Each number is 128 + 32 x the weight over its row's rms, rounded and kept within 0 to 255. Layers, rows and columns count from 0. Numbers have three digits each. The size before them is the row's rms in percent of the matrix's.

# layer 6 MLP down, 128x512, rms 0.118, rows 0-127, columns 192-223
105:152150106122141168155143091100086139034149115080155144087128150149145173150186127062103082120110
098:124115104120163170201078123190134145152160126150070154174086141105111117138164091138168139120109
102:128163097178122112112094158053144134197076156128126160121153113129108176093202110126106100100100
089:115144205113083090106133081099095111159108124126099122121148191075129088151110143163138132104142
094:132114105115152176038113122150096144121108094154076080100076113092133127164137160114092133128119
105:113163160146145154112153129083125107162154154117100090119090140200148138114070169167134095102204
105:153165153051119124137113074149181090135132089100116129114116173213070117159121159150156114156090
106:121155111089128165153134112163123183090112189097131149148115176135117143147104112133109127123135
098:069131148123167087133142116095145136097211167150143123146124110086155115112150200083155137132078
100:105174177133161151102139140129108113119105153107169191095131136116186114113133120177133107147094
103:148157094078120119078137128099173181160071165187142140141102084086083125093099154130155130147145
100:119129191143144132084139174131142088176156144116126123089150139118123146116075153148131157099128
096:172116120145150142118126100113130208142110167133142119134116115165113087085076139105159128110109
098:093114188098092140176026140085144115133096201172112159134104105086130102178162135163085182123156
107:132138161117103171094074159121103107117170120117125117208153146128156082135161120117109107083146
104:117177109135130113115125092154073129145147138132116072139146128102137078173145153109130194144124
109:167116114110130147144115076132118097137162176120113107125126121156125159121162137103133075069146
100:168077145191141132113144178140087154107135134166146196074128165149141102132179178126132161105069
102:149181134167143083177081118141142108132107134157143154146083122118183127105102150174129117168168
098:080112112131124182165131171146138164159174075163097112150150152126070163206135078089169144222134
098:146126058079135096089165156155160166123102111183156082100136079126138146148111100063136136076127
100:119147157098144121165085139116170121097147127119123150135069111135128103124129062139141070133186
091:164128157124178164180051135137118123073159138103117116167126136133194108148112092113147118119118
101:110074146197132137151110140118166167090095111184119068147132121087124100149165039116109172074115
103:136099164167132151174090176133088167141166164098137137064130168088160144168150094141124158219131
096:140143128118116106153165098058146119105113156139103117137118071116136117134128060114132140110137
119:156152128093144164157136109108122114073164121098094135073138178127115100148156188115133146190054
105:143150116147151100103121177143164147135096145153134117080136189073122119118151140169163131099116
095:090091137028170130138139138106092081101106124152151158125147086200109159070142141134111138130106
098:140068200099156106151156135143136168121144129123139122108159127095099111112170117093075133222090
100:118081092130116088111109138116106164135099099128085151130127102134112161163121136138135130177088
101:074100149128090144072150094124133114140182130086118071148129116092169128133148148125113123126140
105:150097119141134166092104135099188145117127191125105157079129090156164129119131113091138116138108
099:118080119102110110160154125087165084116199129116145086085165120201122126196121126087108143081108
101:128119132100111132167078122105103111190097153127116100153195127157083150136080187087110111164134
095:133114119092161095156148150121194115143137120163063133149130132172154119116124121106111130198157
098:169174099173170154094116114137104124115183149137173091143106161156155126120057145164147123119113
099:101159120096137196160114100136094094153160099129126052126150131131111093119067155072114150092102
106:165128127112128186219128083149118165159109143068133124090203143098182115165148155117098053119170
105:119119144133172096091174074106145174125087153072174097155145154173102196135123085114029120137094
097:117158116144106132136162111136162096184191098110109111136129133151050144113107153092183130188115
106:139115133123086124084122162136073143089113168180170165128174138146139122117090154104089131061106
101:115172113129119168106127117135144088123177146117113098078150131123108117067094109134107141130145
096:156111154110127143194079151047183151158137160170128107102109110175156120165126104135148101122131
097:097078133140137086113127119160165141120068075079132110143126075153167080105127102085125119151119
093:063097088070101118114161176119108192132166148109128154090163115162110100105123118185133168152109
098:170202142085095081115115125163126153155123143141148157120125117085133148143146132137142061170077
101:155110089158113165072170135122162108119152146155111117117135156217169119168099079179157073092108
102:164150151194136122076122150128117123156118103092108133135143097102164117089097196158131100121143
106:154100081165155097160121101174125130061130145163149123106154083139129092121072158140058146127119
102:112073135133092151153071126070147149094126114170131158094190134091128147165129091170116135044118
101:098090082107158130127174132142095138150154134066171112162169152105145135105167051150077128076098
098:122117125139186152138160118135119154157120145162148095124099155104142194145100156077079062132106
102:128106115123087199105090134128120147145185092122074136193208152197074112081085067126106122096092
100:205099148137132110160086126155100187101084175099179106143112097149119149133171120188186150076117
098:085145095112098142123178162054104099094126162085124089071154104114133169163118148120112142139113
103:124142110105114077176199108099151143133099076168171113121126126150122106140123108123080159132124
103:128072103165166117165105101154134136128084171176117105121182134153048105139127140129140121117131
098:119140131154151089107163162099124103133134115124140103105164122052156134118086170160103072193109
097:121085170063139081153100137118122099115188049132129218143148208067102164135171123107112140099104
099:183086124076071072115127199117128222123081073116132161131191187153157107165135123181184156165091
102:149173062117113168109113151129176159146076134146147177107134060177141132098152151098152161136100
102:120132119128104135185146182157102130127166139144096169094089177117089184104178045107189047145143
108:152135111110115123081200135066156129193150155133123157138189092180105142136159157109145145112165
102:181090164163135144128136161092104161107126145132137189114124170114175115128105109142160157156099
098:131131130055039146180091111098102150143150139181112141156123165145151100120166126125125125127063
099:149135113132125135101116099112225147148131107128108114141143091095147186152076137116165037163139
098:180139124127137160123086054121110171142119205142137139108155109082137154148095161155197079101172
105:114100088140134085197137069189124123124135092144126154086138102173149080103144148164096096194114
107:116091173136118078152132145178119096206131148083105125116124134093203149138168094161150124133123
101:134150137170125116119106116120146108129182114140133047135157126171173144111155134133091091197114
104:114155089096119110085120128126075126121038078129120177078143161081097118071166107150140110157104
082:129110134104132159121088146170152148119126144117120125149185122136116078192142086095205132176148
096:196119239140198077126140176093153124090146160133130129074157128154110173065131130159106138127092
100:134107172094148154130164119159129168179009154093159182114121145131134137075194177133137193132139
097:172150125117063147168077118089132195107097135142181134119113065136195185130144123097162114139184
095:113123112146181174157132120103129131116152145123108106120203151117114148151096140104137074169113
097:077142125107144107115106104103117113101136169144129159150105097094082085124077138128095140104108
099:167159114101104119132006154137092128096083130109101111190158000107110118156137122122149132127167
096:116105138137110134161070086121160112100072154129096158103108133123099084101173102130108173124113
096:117114162085060132141164182134202141148157068169151131143169154141128126142184149099108148085154
105:117182121166138098130107103113078133116180125141142132107153075138144126186167100143111118161159
100:133128122158168131139097122150126123148114108119090170065134124179101123041107128078123103091153
099:102065118096162155143110229123131104066136104098116125133096112161084123115099115173049111125119
098:122159205143108131114189099136125096099130141157161117095101146147086095137101128146111171120116
093:083101181177136111197129160176184162149174142164136144132123108089089135173115120169155143143126
101:111116133155041103076096131170139151111169120131147136157144129132099122114064084073191137091126
104:168117157081115058032160144111063091134110119073163103146087123160109150105086128096152119104119
094:147138055175116172157126161103157177135152139088160114081148132122171068154150123175128075079107
096:131136141157127120110177161099143196130127137119129157077127098122125113145114047138177101119079
104:139080133133181092160156136104126114159081155142076158097128115121177107134139133170078129105119
095:115162119135138167139113099146114114107124116120144139138127120188183163130202144049150151052145
105:099146064149125134140106112168171086126078096163192117108086204147131104142152124070163118087093
097:152149101187115095177121175170165113117116135204143070095147148180070137145097076141142116179166
099:134120095176129102060090116149111242124217120107157156093140195166151138141191134106060143151110
100:138120106129124127118141165146112141146146144117136125086142155131063119133145137066151108134119
101:200141135109146169079097058099050117185175123181165059155135117225157122108171050209183084127144
104:099090114103086151094109082131140063102110148098137049154047157069079096098109171123071077093143
091:131142129090134108105167115172132118118093114202060111113100029120114116138106113131202118112120
097:106120101094149097109112140153089109082095138067137074152154103100102069140091138177084120127167
094:170156141116133105127095122084110148107152123115126134134131131153145148113093094166150063103121
097:135164144067162160127112069117035122067135153162113144110159164171105064081089114110131134110086
105:122122092122126122193123106108128175143201117153208177190163101107124124088109095142133081138109
104:113153098102091170115123128155118143090106142140118105158133141082092162170171152189129109127107
104:114113100103095138108140161157107140118189154157084157091120113157136106085165151141148116061142
098:158109154150170128112091178108086120086111185119081128157144157144132163143179048177103144129133
094:089127134135101091088146130144133132181126127135160097126152069082113200149117081096095185148098
099:144080090075085095139091148133088118151161079162153093144111146101074150145204201156105154114097
095:064143144136157122110142090128131155191196072070141144102126083113078125143129122126136124085108
107:131140143104164104182145161159136144150144147110091131177106146098107115144130104132102119131138
100:153140098099093130125166148135094148106076117095141168119135113155134133073078120109130127153095
095:175144148142132166121128168098133149108118100134108161132135144158162133149171144139119135100052
102:120144115170133119197104137136072133115113157115182082108128117169196119123093182107124145132149
096:099120145109133146125200164139141088178138164117083122098121134124126149077145114129126117128152
097:128144140084112137165081115128123098106174120139155081109084109117101113193142136169129150126098
105:094094157077106160148151122103142126061151117108127075127136104169082081189119067140158129120155
103:098128150148147117133067129111171109114051129063116178165153138063155113174115162165089117116152
098:136112100147192154071153124171112099141122106156167092123167163156152141150138057147125180139146
091:146102179181138114160129112119133062183101147133163036114125124135135201108143127104134084103158
104:168119106123213203120098131152088105171215133177103079129131126151127093111118146158155100156106
096:143117096032124160142124125053159116078086118086093160103104128113093124120075139099101100120092
094:143097142105134107111077102082098128118176118098063151146108129078114098176097096113177124177179
100:152154094175179119137109109120115158135032126107107089095126143113115144140169153180133148106204
103:122129168157088115143102145119109117101101112069133097139121115131116127144113105132127158066106
102:127140143177164044100211196150100141114107154085083155142128131176117124106093117068143112115136
101:157159125134132084107130114080153135167063135126085111115123036098141137133107175146159104158141
100:134071146158063187138139154112177140203159157146110108134192125090113154139085106117099069138107
100:096089151093138080112124104141172101085153140120114101169142040140073162100148134131141128106095